Weights of a small GPT-style language model, trained from scratch on English Wikipedia.
Size: 10 layers, MLP 768 SwiGLU, vocabulary 2048, 5.68M parameters.
Each number is 128 + 32 x the weight over its row's rms, rounded and kept within 0 to 255. Layers, rows and columns count from 0. Numbers have three digits each. The size before them is the row's rms in percent of the matrix's.

# up: layer 6 MLP up, 768x192, rms 0.0731, rows 548-587, columns 144-191
# down: layer 6 MLP down (transposed), 768x192, rms 0.0689, rows 548-587, columns 144-191
# gate: layer 6 MLP gate, 768x192, rms 0.0758, rows 549-588, columns 144-191
up548 098:147111148108142082089131063116140168136134110168176135121153118136084203127095117129123133139144117145167090175143174129153134171234141168172076
down548 102:135163121152144150153139112125096110074119173120086092092147108099152118109159100143087121054160139107171159115166118143148126102119142117182113
gate549 118:124133100086091108090140193118173198148108117163109121135172117115152136111119126174132120149153103167176134102087112144096190105189163095237050
up549 113:155195120082107165126140208075134168136175124168179168123128136133155107193109167160116138157147093153126123071152139138103146104157181149131112
down549 089:162153102129143118141093203102118115141204116131172169166108155122123111209100175135112141163126098177111103112140116131128122132147161126130091
gate550 103:124105161178121196148166132180095164145096145097066141121117122137114120152114133175177147119099156087111145036173114053104138123131109131136092
up550 105:130117163173165101199128131102118109066133111127100103187153165118131157196112086104130118145126140175218100094099087135179165191130114129139084
down550 104:158111175118106135137083195106081132138132111078147099182123064121113151131114186130242171077115103111159072094128125100101119138129165122113125
gate551 103:147032107109110114152102148067223138170114095090155092147176075135152121120092144174122105086145127174125105132158092044167133149181144145110105
up551 106:139128110050119142166166070126068090139071139049113130090150148159114113189103132118087133095098084150100143183132134190118144162123130113134065
down551 107:175125144133166152129096136110076107162113116111100163118150087100090179098117165110102110142124162114163099172152112090147083123172150142182144
gate552 099:122101138099143156231157117155110116151072127104157076109166161061111101095109109097130157118142113154082155084109152157096109119143157146181125
up552 103:172130106135152127106128164062177166147102157110169103104092093120127125146129142158098124098126087119180135168131080119118152091171099118106126
down552 104:096099106047130154157102098080110098135084099163122101114162097212100134108130126067133124093149139099095100182131115125090109102137156141164111
gate553 106:104112080047091078096191119138078142147148098114126083166105062123136112164143112145148128149166167162167175109116131073130165158144176085117168
up553 103:109073082094164172164154162098141118202115147175123137106153122043089100131092162092105121114110094177148162079124166180163131116156108173134139
down553 102:144099094122090107150147142134122139112125112118149135155136107118146173183123041137088111168125171131156131112119115115137149137157141199105129
gate554 100:217087158175047082127129140120235149100095119152177133162160086118113140104134120107115121182130126129106118125145190145091184119159162099111082
up554 100:067150174089074161137186116109151159047069155176155114164111126102064156123134104147126129160202157130115123167140154123095134123114149100103129
down554 099:137121142131147155210191114125165160129123181101088166195099106153183077133153113111126147146101089090114128164081124135088106084118152055047158
gate555 098:182169114073127103117195068110128171143097172177074147124096117103152149079116111141159165144136176088163092117164106148115121149171143113122101
up555 096:161104138128139122123158138093090131123158132096119110116162180103083109141096115140037166165128090158167194130114105108101126145046111116188130
down555 094:134183110114142131074152165127141152139181133161137050154116103132097134086127120111130129102177164081149129169152095149127106138150154092141121
gate556 100:160179158098099125104095112053138145097127100196176075128063119104156109146108120161146132156141147114133148110074103117112181189079178149116132
up556 099:091162122190145130093067175091076105157162181114082158138114076210108101130089099070125122177126155166159038084156119075134096113078131161116144
down556 097:134097132170117091146085088159120136129094124143076158118145113182074122064148080129084120157075106127165083092188091091129084202152112104129143
gate557 099:142108143141176149121139124186137120179117116164116126106148137143136104072095108108130143100125164133121093134064138138133155107165166110139124
up557 098:153143169176104147122175117153137154097118083091119173158125108179148144027154110070192116099113104155109132096143126118152144113179200106145109
down557 097:170150173083134107161071101104066154066109148158102111118103149178130173111133200104176128158123104148114079101127148093126176100170178108128145
gate558 095:154111149163148107146141176128132156180135129150122117101075098121145095063045157168113124158137223125151169116086160168131128091112076130153116
up558 096:163091118067139156081151158109139158148129126132126140180136103068171080126079140089089187111125124167145169152096218114196061063058173101138188
down558 100:151131113126119147154124194203169095060078087173153152149078126098085089099103097133142108054173105121114061083125100083126115153085138146202089
gate559 102:187096086204174088141129150169110110111149063119148181182177076116152087086110107121117155155116146078088132158129162138160111130207115116082084
up559 096:138159057126133104077165140199103076154114101092099081153136116176156101141138149135156100125165098183116092166141114097116155173156152115139113
down559 098:082152087146129093136097118106086134114189113071129155121156133137160110123101148098097152148155125170119127097134143164139087130168140136140178
gate560 095:150130156080214139109161117109190105150154103138092123101092100109174145101115134129113163099137123096153103077116107130137102160148070076112167
up560 103:138140130120124063154135122038128107124186134128110203097153158149127142114140130146137099156127129124169152126152171129162127129098096146142103
down560 103:117138130169201128099064174134181131109124104118127125142160115101165144206155126138121141113109148140106074193165146093079128091176104127082175
gate561 095:101110090115154157163143152077134173103109118092171143156115186113121087120105179153110122162161144078160134098068164142099126105147131182134108
up561 099:116158126149156151181120111070075092120087135143144165133112109132098152150153174148138098106104135088133116106087184114079073119086136120064169
down561 104:138202168062120088149086083137108122073178105074113105135125190179153140162147138137158108127110104135087151154143142133100098170077183120073143
gate562 099:107116154105099093101169141139145157136150115121150150206107064137091181136112121210173148082126101090172136116157122138125129148168082125123100
up562 100:145157170143095167147171157174140137169046123147135130147053100165089117128085115150096139118090147070145140066077129045138079123095072101097173
down562 101:094156167119091073100131123143108126167159206184135121128130141163129087129145173139174095143164147107136159109135119107087162149151102125158134
gate563 100:137137135129134208149184101114120110109072165099128144182146152139116157132135199038153082153102111164125113134192143105104184132089118116069089
up563 098:060096102141117141108134147131110115074148111127054164133105118073117147101165088160145107076171111108170150088209105116184144142098135122112151
down563 099:124189133124201111093125083140142112179180098099137179049063121117167133111104140137130158086102163139097160138147126087159119081151148134102084
gate564 103:147114173101027143111137147184130082190094143106178141139128172098077133166110165122106137139127094082152178155151171170166114124135108115189066
up564 101:105179141099193086188170078130080115140124119132167135143204086128134141119150114157175115134131092117055087125112081155127137141117123170128189
down564 105:150115127121088128139156121121231165206128145121107122110141127149099175101133196107129117135119122123152178111168181039067149114160175133129103
gate565 107:143210109147106077158114134099138150163171138148122206168127146157139162127148115143139162157187099133162113113122106108135129186077141086149166
up565 104:059162071099115117115125106132148181105162181117192123171116109123144036132149141103098134114092138130102094114159074108130127119040122105142117
down565 100:064152126109165086071144126137127118153121136199138142158148118135034092106100145150115143177113078191134107168115111105148149149148110122129156
gate566 094:151094151088086088097111117074168090140157145186153114105133126145154055198162147087100103129117114141107122185150137100126166048093110108174108
up566 091:121093129063132175088137106167181074156167147193065151066132142166151145141146094095075091145097067126078150121106120095097148113117099121122149
down566 091:119176138255139141149146114102141182097106107077122132210160157112145134103103130201120172160098091094087121098098154085224123152176107061118147
gate567 097:182128109126147161127125126160183189084142147108108101183133142103144050166056121129120137113100169138119082152123172151168142148136142133146119
up567 105:103071115110142153065136075172174176105128148158114133148096083128128106158138168164114137064058133155052095131133144104177200148160126116129113
down567 095:161088164133126156065126125167122165109152115162135139126125084173137069166128177090141158112087158112130145147139139151118116118139181124071109
gate568 096:140179148146143104135117164128133122120080081105103107155155096176113169112141103097157156117129181149177101133136107108155187128091101151137098
up568 099:130135140153148117118134145138151141107134153140117194185096131160135103116157169077083099073183173142147104175131103158160107110073141186152151
down568 095:168114142124148149079119047078136134160093130149161099182109106166154185141148148112147138182119129120117090170144193128145178147109164187133104
gate569 105:122170124114107131100081093131077109187128110157088118081154136146139171101124129109164184144108113186147136159097120154113214108179093175173128
up569 097:151105134069125207113134095160107115127085106163171086210176159077084124114140123119111099103114127134190140108155147156153153111153212142089137
down569 100:173171101144122130055148092161073155107131078079141090181131161127183069117140044117128148105160125112123051137163146159129129155116096136100154
gate570 096:108129123079086142083094078151085121127132178149132062205093164122131070149107100151117121165170151127126130112059081125067171163140195142125121
up570 099:166129105132116120139090109185084178159113149108136140161152170117184106118136110075110111136104120138066115196072125138102138085151149069129118
down570 099:166136157184111152145125128195086071081157040103159128062197153118126138096162110079102094102114125177091112179126126155156145116114104116155077
gate571 095:143118120145112081128122065154172126014160126078115108075108139163143170139111145175113132092074118094150110141080093188026119116152127126154125
up571 097:043157130153083146158148111080108138147093145106193144092106129119115141134163123138096122157071156076094112112127172109128128117084129116171071
down571 094:151103150129141146148135083122173156163130175113073177124112140146146131138165083158205137108101140101178139121092162222084104126116094104107162
gate572 100:148126113128093054120118160150109104140116089124127094143130113092111144171134060137056144153126142093142157121130154116102150121112096099159107
up572 098:034110132146093163119171155111203118163146135156156154088128156150119175145081123091106167106111088139142124128182143139154132157044078109097116
down572 100:132155203128177121123125118132159118067137148137109127162161143138124158166123110110140147090115117142151178089129137147128104156160161125137129
gate573 100:108189058139131078095156091107071162060150136162121103122074116076091069132123151118104154160168190089149124144130115138097207141121147135090140
up573 096:081111191126120136171110143124032178135053133166102157077123161142121155135131152091193169103118121100100085110096129118088128152174151176082154
down573 100:194143115171139091128140159056181103088138151130177080147100116160110121112153193105125093160156118119153114142126156165133126111129108102104079
gate574 106:147095115100142105129128179066130155118150111186164088159169132113094117104031120173154128119123139119119076122125130138116149142152115092125116
up574 105:092119144106154150202109196091082142065111135190166128093171111121145096145106142135101163151153159150145100083090122129048167075127132122134151
down574 100:149075113157103121127110110045182137072124120199109162147133099103128157142131127181166172153051115142154111162137154123139135169177151183123156
gate575 099:127150108129124096133092101127101108183110090157119153097111074132123195169086111110087103139184128158150193150112136124114102104098114139142090
up575 095:140134155108132209072158068123104164072043146140103087077131075073167176091120132121126111179140102142176067149147118086079162120181099182195143
down575 099:160072086125090045162119158168139141175154127137124117132106119139130078142101105103104125059080139142156212150137138135155131198123133107098132
gate576 100:152159088174130101127173118123117114107145130120187065107123086121088094053110076136148155166177180153189144123100050126070140157153105140166074
up576 106:133128145114110124176105142097194118134061099112112163131131078122068073074182137104168095066126111144109196113116126128126156079109127121137120
down576 108:163092150117077143126057127037224120135112145085116183154088183159155110177127174116168139084116107110151149110128151140146102162078068111149145
gate577 100:085133111108135142053110141124157071124082132096107135102110082132113163097143126113088109148157163096151089094081185086142159159191088149103127
up577 102:166186164129149161137111174145116113125156090101128123115151093150069171121132119122128126164124130077144127113110138132176134078132080112120133
down577 106:160145157092140114101128217141137119099170196114125118134105170134116133098095153163095146140132130112083104097118160125154074158134189133112159
gate578 103:124111080175115128124118099091144155166100172081076086109151129135111165106123111115121111108128135077138190083153153088105165127137097134139126
up578 103:184121147124131144114127131107145112162159151079158168110099152161119174106094108161143118125148106123102147118127138078162113027106079147126154
down578 101:098150121202165195122121109068143097133089129135074121087096164176198137107126118107107098145168117145105145103150153124125122076141160109152156
gate579 104:136118064137130067083125136139175116119154215171099086086069094150136081139054107109134168131092146129156124064135086063103131151151167152156194
up579 100:107154174148128100115152091144162114173156151120156150144140156113104141093135150214121103101125152108128093057136098111093152107135120189141151
down579 099:153096178137096171167097141093120105165179100088129046136096081134165181149127195175126102096130126087109096141138113101145146123144123187091142
gate580 106:153128121081111095142146132104109170118114145150129085111110171111105135120112137113147122154211116127161104144137120130085157141178206167177096
up580 104:126135129136099103159153145111071101143083142102084049147083131135114147182095117145127179189154097225151119149195146130150157170085197163106140
down580 104:141110142089126105185113121092102124024159148099100157154074078161132165152184129168151127117108128120167135163106146167172099139084154146139117
gate581 114:131072135110083157114151161116130158163163062137138093188102124129142100154139123180143146115085134153115134118126066109103213178153164166139105
up581 108:116143153085162116133114114104197101163123149162123136082144165146109123092133157121151188127103152087094191097108171112129118023101098134114086
down581 107:084149117070156121138157120115159100090094123135067115097150085120127117153136077097127163096110106120154145040141108118101144072099093111134123
gate582 101:111158132116119110154089156136059163071027162093163080159105133123153171173146086096064134132149099125101096132123066079083152174093108126152105
up582 095:115147086154140162115119123125079121123158188070133120189087151200099121109144073077100111129169133122147113042078108119095083163110090101140107
down582 096:113152128154068180162207165133079048117179117161181109159144093168142128139095136152140153110148122091132088124096082116151110118089132105183137
gate583 100:140154130116061142129177138109170141167101136122173133169183184148019183119122117142150115100134094175099087149103137062135129120171100115161064
up583 103:079150155137113141107142110158121115117105111093172167103140132133095095119099141129144163160127138149157101208127143097123120127112116141144068
down583 099:144164120153129165092100072176112086140103116104110125124157086135144111188178098196087127099081130123121125185135134150139151115117095138072146
gate584 099:104113099150161133084163124156116214072146074147150125143105110162146124136130139149145167059135099145116122094134166139117146165094151151135158
up584 095:117132131060152163119178141161117090109149150161068095077174131153123191136089146119108121112136164107135144153140130194116112149153055125154126
down584 096:121076145159110143089111099086134099146091105131155100165140172123118113153123175049125146098119111065144101107135155099109150122148127208161141
gate585 102:149196160132133121082127129096093143140035097149161075138103118153129232136102070159077163155085164093121091071116071112107141186128105146187114
up585 095:073113067108101133097119154160083113115169142157175159128207112154155107147137087135121079156130117181176164127107120110106148116128173075128108
down585 098:122104112064075095119148139150163130155103112206154201168172090128142187116087140173115102143164128158116154132120176131133135127181142176127114
gate586 104:131140097090105093096112129089133122187121132093131124159105115104173179080100140087091163134124114118152115085097160120115090146125153148140157
up586 103:144140085159207139164126170158115099053137162151149102191101119149103141130121149111109121133118102153125110165162117181126130140209099081091074
down586 102:120166129135197150084105166080123135157104111156125120174190153111115147101128173197117076114169073078133089183101144158199160157100071160122168
gate587 102:092079117105131114143170178065104161159165134060114102108101196109102172157081148156147060089162154132129153142094157112132097106154144129115097
up587 103:168161186123139177133147102197164146125101107097090158122106065151138128137173046100144149149169081138161106161101127124166127100153081090153122
down587 105:093183116117117144142084119036086154175111107122092105115083137097131131072181141100069139190190139116122182174135152145063087109128120118205093
gate588 106:154061144153155168115132168144105164113101137158100144066145160147158096107128141155181228156145162157092104095071106127122119117166143126122154